config.yaml
n_kv_head: 2
head_dim: 64
activation: "tanh_gelu"
norm_eps: 1e-05
rope_fraction: 1.0
qk_norm: false
bias: "all"
parallel_block: false
init: "normal"
optimizer: "muon_variant"
beta1: 0.9
warmup_steps: 200
schedule: "wsd"
batch_tokens: 16384
steps: 9021
Each number is 128 + 32 x the weight over its row's rms, rounded and kept within 0 to 255. Layers, rows and columns count from 0. Numbers have three digits each. The size before them is the row's rms in percent of the matrix's.

# layer 5 MLP down (transposed), 640x128, rms 0.0562, rows 597-622, columns 0-127
116:140114168102099113150099155138162136150120081115130082148155166131157137165125195106115163142042146108143082144123164174128163136136133142151030155108112176161108094164140132097158075156133209130148165182141122179113133140124142190162069129113085074148131124146114095080121103090173109161131113120101132146047123111113181178132162125124168137159183093113106072101138146091163115141151
104:102088123135094169099171117135152091144160172118116145116160146110115145137155074092073092151078110094134094069090163114179166134178163159142163102130112049142165083099147161104116132098102181077150147154175144111160147152129170126085152129189060155129197133072159168066128109139150123169079104138128123188155099120093101135170130155098142148150093121180106141114126096186131162146105
079:150176112132120125101226171101075102142123125121069135064117154105154127111102098198177127075143137128119164164140152152169135157105164102152122145154171108081140070138151196125103104159134114115136154147140131116174214122087127096091147143119176100154124130181101135159085149133089161104165074122165160149159186127128099125130126148106167129109187154079064132150161146104146151194129
127:160104167130140162126103095136132155151121196121076133070177148148124082136130165125146133066152168131109131151191166114128126116110126098171173125125137160167188138122117112126172152189134112091149115080138116122116135104130161099128143127191158126103134161099193082128099091101151143189043127083137120117057123081161113159163128065122110095172145140096138118149135103178085200058157
106:091097102094105110137190079133120142174185119143136139137141106095141161051125199141197087153138123123061090116131166127154116115137106187152084127125215094116115104143157138102134118147081189149145084117144130089147078164175086165108154137150140128110160134127158113173103181135161117180102107149096143096209076114064116131140131162113129067170142112105151099148140097131098120113090
104:125098113121171130097173038144104159192150109168113177140120108092120153094097100094067086133165155114091079114136109137129113143094134141129134165127117110085181105163142164130049145107116089186135096168167148076117162071161157157121120150174164109074196133086147058095101115153111142193129148108146104114111158113098126145123109121073138145109147131181135148042144141107124167127149
095:133156169130203171124152141115133152129091116128142122120122170113106057117165093154128093095129102122119166150139073103153074074156130151099109128117121111155132106083105179080128174086183143153136171107095116093102107129187111172171154199104160162057154115134167134182165147119082116139062109104101127162134073130154148100119205128122148200173152149069129124093124126070149126116116
071:089137113140074097121092119148072099093149101194132124122121106123124115185135145133124162105149136110134137124141167150137086118120149115120220087128119135066093153103152142110108118151082176160086127062131152075133226083082136135167179104119140140158121114126097126173072087056131150092201160122167158127197188119135105145119111155082129132113168160144076119088142137140164166149112
123:142161119102095145167068109140152132089194104100151123096162168109138078107099124137140135137114157120172125181097120121095150111159124091105169145143111103138185160149113154089101143081185154198118167059067117118098123093124169128120140139134099129102115175161160180081208117078119155104157146138113147173133130112111068063134119078125125146151120157149153162126150026156131109114194
107:124124142155104141099149122091153151112164093091103115196140111154109127102170141075099168134189110140112158139119061115098130115081135106156125162111108129120166140059172104089133133112080104177075110151099121076166108140116152095152128223124122117131124114116153170137207097075155142178080179136128112164118117118128111142145119122116157103140150100070070144080106100229104185141166
109:099186127103176128116122088133139118218150143170120143104107167099133059077150088179129122112163160122131132091193113106105095135133128144106155129119187089125122116103111151071112106148188182130080161110120128167050169158181097143157099061099081115119128102166108120151043130129152132112175158111102142127135151124076057116091090126140158154138130124131141167111071127127176123108087
081:185160154140107058061116133196086118076102132170144151143129135124092165066149120131150106206111127151111117158110118129174102105114137157127143102168108135115154157098111068079126132121120169128133104137120141078111136123093163176099157095203182145165107101160084127139118096090102087075134138059174187124120170147095106140145075156124108108134111117093097131161118113176077177188163
102:187108139165126146104133100161116119093130156149130179133123141162118173092105153156126088183129144182180165089140149122165103126177190110137136162116142092073157178166103126067125136095088172149138134072131117055158146103053111110057150143138116111118182146095132057096155102145170120140080157194117121122114147143094045176103136135146132156171151140131088156115156170096112135112154
100:139066151113149079151136137194125154130117116103112088062124137164126105182107141152152087095105108136132147103073124141082120134128080132113121101081146165140180070119161125172131196155094152079105124079137085193101078151076127122097085078105149148113149119152155143137100085181100137150142078086149120147074178162117163129163165125174073134124184054135124131125154150142126186092095
068:186158110167087110124110134177040161070120146127144130108079148140160165131102141184132143151127129136115131129119165154086110210125173128120162115186126138122126152125184124138062091158143155100176131105138154097114151156091166110146162108123104211119163130139133199139118137088121066145147099144170146118113216141131141147147079134101084117137102136124107104144110129075125226168155
098:098093123105139145132103097140130216120149168071140113111136053113120089137149166069176126143130135105138160130178131091135115061158061185098124131114167143114129100112071167108140142153185140118114079122129171152182087164107083135123131155140129105154130139163148045121113127137153089122130176195147137099103132082105102150151153118186093169147083102177109075138067142165152095147090
094:112154139142165102099147153113136149144092124133120083111180122100147110124128172094133109149081118047110097089107151110112227075185148168113118099111105112091143139147179101164139075080098114134199166127120104123106077127149179064188085136134137096104079130107079120178189140163145126106098096124103135117154166103138126131151125145085116144114153140120209120181129111125110092071063
112:171113075105113089132136122135138151151133094120151113194087183181121125109111134099125148106105132138179159112066138157181132139118122143129081059151126097124156102190138096074162132137100126127048181111107076152089111145181124127109089097222119097153123160171130167130105151140109134099161172081132071129076083140124168056152152141130116169177187169135105150089095122154124118119127
121:120128139181111131127098200107126139136131184074172108076136175119109109188177123099158133177149184150102166093107132133095122143168119195087088148139108147120159128090089099118079140140125119107165140141136131126091130173131139138126111168113115173108185119091163057094083095119150109122070163047130121154176106149094133146130108105068120085170142093063078176131090154138139074136169
082:107151197150122171085118113138090145136077106154144192129071164160179141129100111158141132107137118117136104182091100161111096172117113171170149128156095073158119117133178129128097135183117172115115069121163116110119111141132089143138174115100111167103169082091076197172067138123080130113155128109095158085163217183132094144137118130087143106098037089115138145132140141149138115154173
102:162168128146125104080181105128138103113107110127108109112107121135126104126115166096112142180183085114171118173128083125117146093067089111075150104134087099111101136130101105095147123142132147172139205076111133153136139094179145125129098217142153075137139086128069177176165141130068111124104158146136110125136143194120128185166155038142135151102136159065179150123104078123115092134196
071:170155129134124070082124154115174130126137073094121165100120142139207122172089088181130077072133150086106165127163082092158139119136130130144123129171140085109116156137179065114088085144126138105159145061122153094087186112087201164128119116088104149165167134114065134161068083058085107079122168174134183140129103147135139124110102150092147129157087139158127157146138136089167140147124
084:149133098149120120144153099133149161096092162050100137116100163163162160163153086102126144112182122147108100070149182137101122143132114113094089075119129172154129134164137108138097178152012079144115061212128153132143164146100097163099146124075139142125174130143130163091099159153097129123108135150133094167149075160180157170172113135122128169125134140109072088173110134101165187148086
097:172141130116114118139100124153130166141182078105092164089118168120118074083066162042176114100136115162136151174059118173111104091200112132093130143151123121126123116130113033072137128105132105133174145111126174169097184110150087114087137172146145141132141126092115087141100069180071086146136159139148113135135142121082096113156174186092153148152125081158154127085116161113158091125102
105:122125134137127210097117109126130075142133082116122111122079112182150194140093148106104051166082142132117143147137138152144138151162078097126134111111083134182175116075183133138114124147094122077096194121103187087098094162118148069129115136121075138096100118171184150091173140122060142126138143101161061098139136119164097184168154155086121133146152096143093129120107095138147200080150
119:159146068177123155149154143039149174103138110163086163145098101153112101139171142151165213141107164131118051131086130121114151130136143141107150125117141086147198145110141129075119165067109149160044119102146130071126093089105145134093135120164096101091088128150102097137163102145138129191087137142096130182128122065078115145084132148134146149190145102123162167139117091161167175113143
# layer 5 MLP up, 640x128, rms 0.139, rows 598-622, columns 0-127
119:130131108140127149162113144148115199096058123167112125115117075082137165086167106075147181157152166156149139182151176098123114146122110082104074107124067140089126121134152148100137142179145093164142125139103138158137084132119126112138101108090140063107025088198129130145100083109139180091134127124077112116115166124107130070072128124189144092083140131115123142102189110078079093115156
082:087115079087135064140085128157076132094095102093142078158151138144130134116146168156117146155106067119104176091121168120181155067119137122157147103154044165152116144159136155147092119097162155130065087108133123134086098121168158089162134137165107106154194139113138070197106135053126167138110161093121136141091071126132178115107091122132096133165064121137186144105061116130098121111118
109:145107072119174121111113164141100130129102166135132137118147123125163146095156119158122159059100070118102149083180127098075144117147129130139096153119142142059101130153125137108140129104079156167105080150118149103136106171103218162079079135185124109155089152090119136105040152126142098141156193107139137154140122082119099137169058155224144162086117126110107105148139172170186079132136
104:097114141099047179092103141154128127135006153119104127054120144115126091124142136119122098078127122112126132089145093144153163146173138130092226097110084114141152160145073155125150137146159094090116149112136126178126121091084082144112114132141125089140155207159072181153091083092105110124185125113132099110108136151126089154173128156150158157164089173149102109173107178111147098136121
101:142118146037112117143146107143143147102122147084183058129118157169150146113159082078092119143084120110106122052148139101148158103179116156130151107081191219116119144147120150113165129180124164090119119108080144113167098106115104097095122073108133154117088107101126107211116145118058115080157151128119137096164123155168098093110142100129094160113127142159100074143064080102107073125118
096:175101129115140154183149144140163150182125114143177136119137110137129151170116107132101169122143151139188103067133073152147165141122113050139084115084090108081164164124177124148142129175107084125142102188142136142116100171099195155102175142143126067089096127142147180145149157146134129129132209126091148083107089059071179165121081177163161150093108138132134121118149122051148119107159
076:167175110138180132133178139107163098111157174071136031147092118190154162153127147150146101067129083119133094072087079112149150103128140166125109173148101123113125117104114137159131092126175073152171118111139193187138143160104018131133103139093113141117079175164181106136139132121179152146115109109110201110134090134126159118095126109117125131162084123134135121129120168104089169086165
115:153119137109076111121171169154183134104140124150151142142101162077139147107150180130152163129129124112117106152150131163117137130016097133148162120135142097093156093149112156122137131104130011186177080120131100154135111140134123143145096136093157104154119158154063131132136140166164136050170112160061128134157112134106134115010148155162094085163078117110107161147153095127110164144112
112:156147116119163150087137166156116134048087129097103155164088139154125161126135128085113090146106179053146088161111138091149127122189132106088115128080148117177119080152134126095106075160141163113181110171108178133111096134136118108121138121106121080149131112174123090098054133137129137123149121128129071171140087136093174160152038242136109121148066097096135157096129174136150144118107
092:116120128087150094103187095086063156117120152193160142096137139139157140096137109165125165084149139134140202096184171128125123083180103174135159132108135095112132130098094097147186164152164114124117140119096133209141099148113092120097109037165136171125095110143099124121142121143157158098138193130112148235150137159158117143156120126196075100128130156109144138094087096149155129074159
079:156134172152099177093160100151106101186144097160101078081112133194202134116126051093121129134113149091155112078068092146135089184187110097198108153126082131170090094093114155088169123114135129141107094144185093135146108098147087156104117134143066124150064144116150156149170136139123141104098134151152072098102123126085111123102117115136137140105163136164190186117140151091148085107177
097:086120134105148124153172151118101095144162111139101124123108159063133133145126151135107130101103188108135166129105182156127119133157203084152105132151117137069126096158171136074126108123055107160153169141109163110127097107216148038086098141109150098124150114141141103091196139166126142081186146174061151154114127097105111110089148105152123094135108184084114149101075113135176099196100
093:113152109125052111077133128159107175106103164195092124158121138147099109125161143138079098125085123198099121134109104194172120074127139111155070146145120140130133020142097117099111145093083131130130127208146147126143118117180162106136143144202136102180112131107099131138149095184160145145100120129098101132201094101135090106115108157130095112112090120133085066099099093204162126117133
077:186090068123126105112134154142097078129092150131145048126113128118098097147116178100126123162136167164095244142129163138138154144098106151107157143149126114126104145129100087125080217091127184136087100144096159156118187139126162131105091118113127146125099135113120082106150098082164137117061107153124108137116083121096162094146145131172090110160043136206102077153129133117142127071131
106:110119104101154143098125102100081096143086107087075183050115157125183132086127111178093171123098121138083113132067138165089094161125178103054168106067101151100128143134175143061148147125144105146155126120106198101123130099111072178162154067107099120121140111096119111198155192130112142131131146097084140154116112144151132104140162190100114098132128095099117160126095108064103180121128
095:144105116103155103097093113158158196128157122119145148111118132167203142145095091121169112170137167103134117125170189141125083182115072082071139151120119113090137136126162136109106154153182126113108140150117164087148151131117115117146123140140084126118148127134159159164049122110145096164140163106102136067069095128100157163099114096135164147131120131169141107109123183148255221127168
108:126161113075158141149150108127101204123139146108147156072063113136180125140114057103123166128107151090127125140141178135095147131137080112084130112134102136092125146134161098171085147173126124148145148104185195132092135108140131169116104173041111149111146173175143135115120056089129116138089213109124124161127176091208079102149132161100132187082110165117116140073119148092133147111156
127:130133191156117163101108213089111102091131175130130145138111132115118149097139052097142136117124158102159119127139129146103073127158165185120160174092129143112180110162100136135116093139108121152126117123066100168166108181150170101079098155127132143181162170136134119133036143111129133142049175096192080130132093126120092128159145112106146135155167120127113080073086077172140192175158
082:083158168147131105123163161162089159101041177167143107149059093106113113135153103123084120093148115113098156021132199139129066126181096151093121110158162129112147161161134133146120112195146072150093084102098129143158141130095131147109142149199125162116174119095172086115135108170165147174143117129101072176125138143139157136110136168125106183173104157146148103131099129161078118111158
105:101130086140204154200171153111150183101111153148118107126120149121103115134117093180093160129127144162161119115053090103093138167096145141144102166155108208138098162156152142180121078121053148130128154158119153146116130096093094175090092105169115139139127175106117154101093073130124174133078122086150123110181108036144148159098118144129090142106109099099119162171093209117108118102140
072:106126118103162094131213091123107092131128184124131133073159140078139162084088154148134152093101084119165117136041159184120152146093152081123099143098117148161170055115107163160193118147126118087119103076113098134087018169149105095112104141156112141104112077140119119171173161121098079170155119071125188112146116129169134126100126159122108153114131106136114118144111188126117090143154
093:148121128121175194103100141168131136129101145153107086146127122102123129100130169139069140112057166148126127126057108125099088159155113176136205142150124167150110108235185147094112095105200172123130123103149139123138122136120119138166184096112189132116062076121134076113180111124103079036141153126188150097127134134116161083120138149094103100091120124122147112102102156140093149106162
091:131110193153111096127124107151043135052064129156211113133154162108123106164139078121114168114110106168172137116150110111151120109164107132125101081076111141078134096190087179154075100049153101123194138088146102173139137112148188169150156102100102061174163147135180117124088113119150139104123137126111087144116122118174108102147129141128144182149144110128120128185156075162132129106131
102:110174107136130130095112191182123155140150153075120150062090115085113093172153146081112145102098090082162085118093146157152134145074181170084125095124096090110141164150148093120105140122160114085204101117161101185137092163184159133112195119143202098135081119154129088145123087151128138108109147174160163164152141150144235146190156123109108141110128139119147135125146129095141121099160
118:092099126127098149128179180114101155157152117146144109111098140176130126122144105099118151132070197130141181129119165026119149142062208123173092173120098091136088105162116123121125066076109111086121120125134164124166125139143145126117213064151102175183169106149025159119124186081120128113125135126107149132104151169094103087173136160107133124122116126122121094106106121156138134139090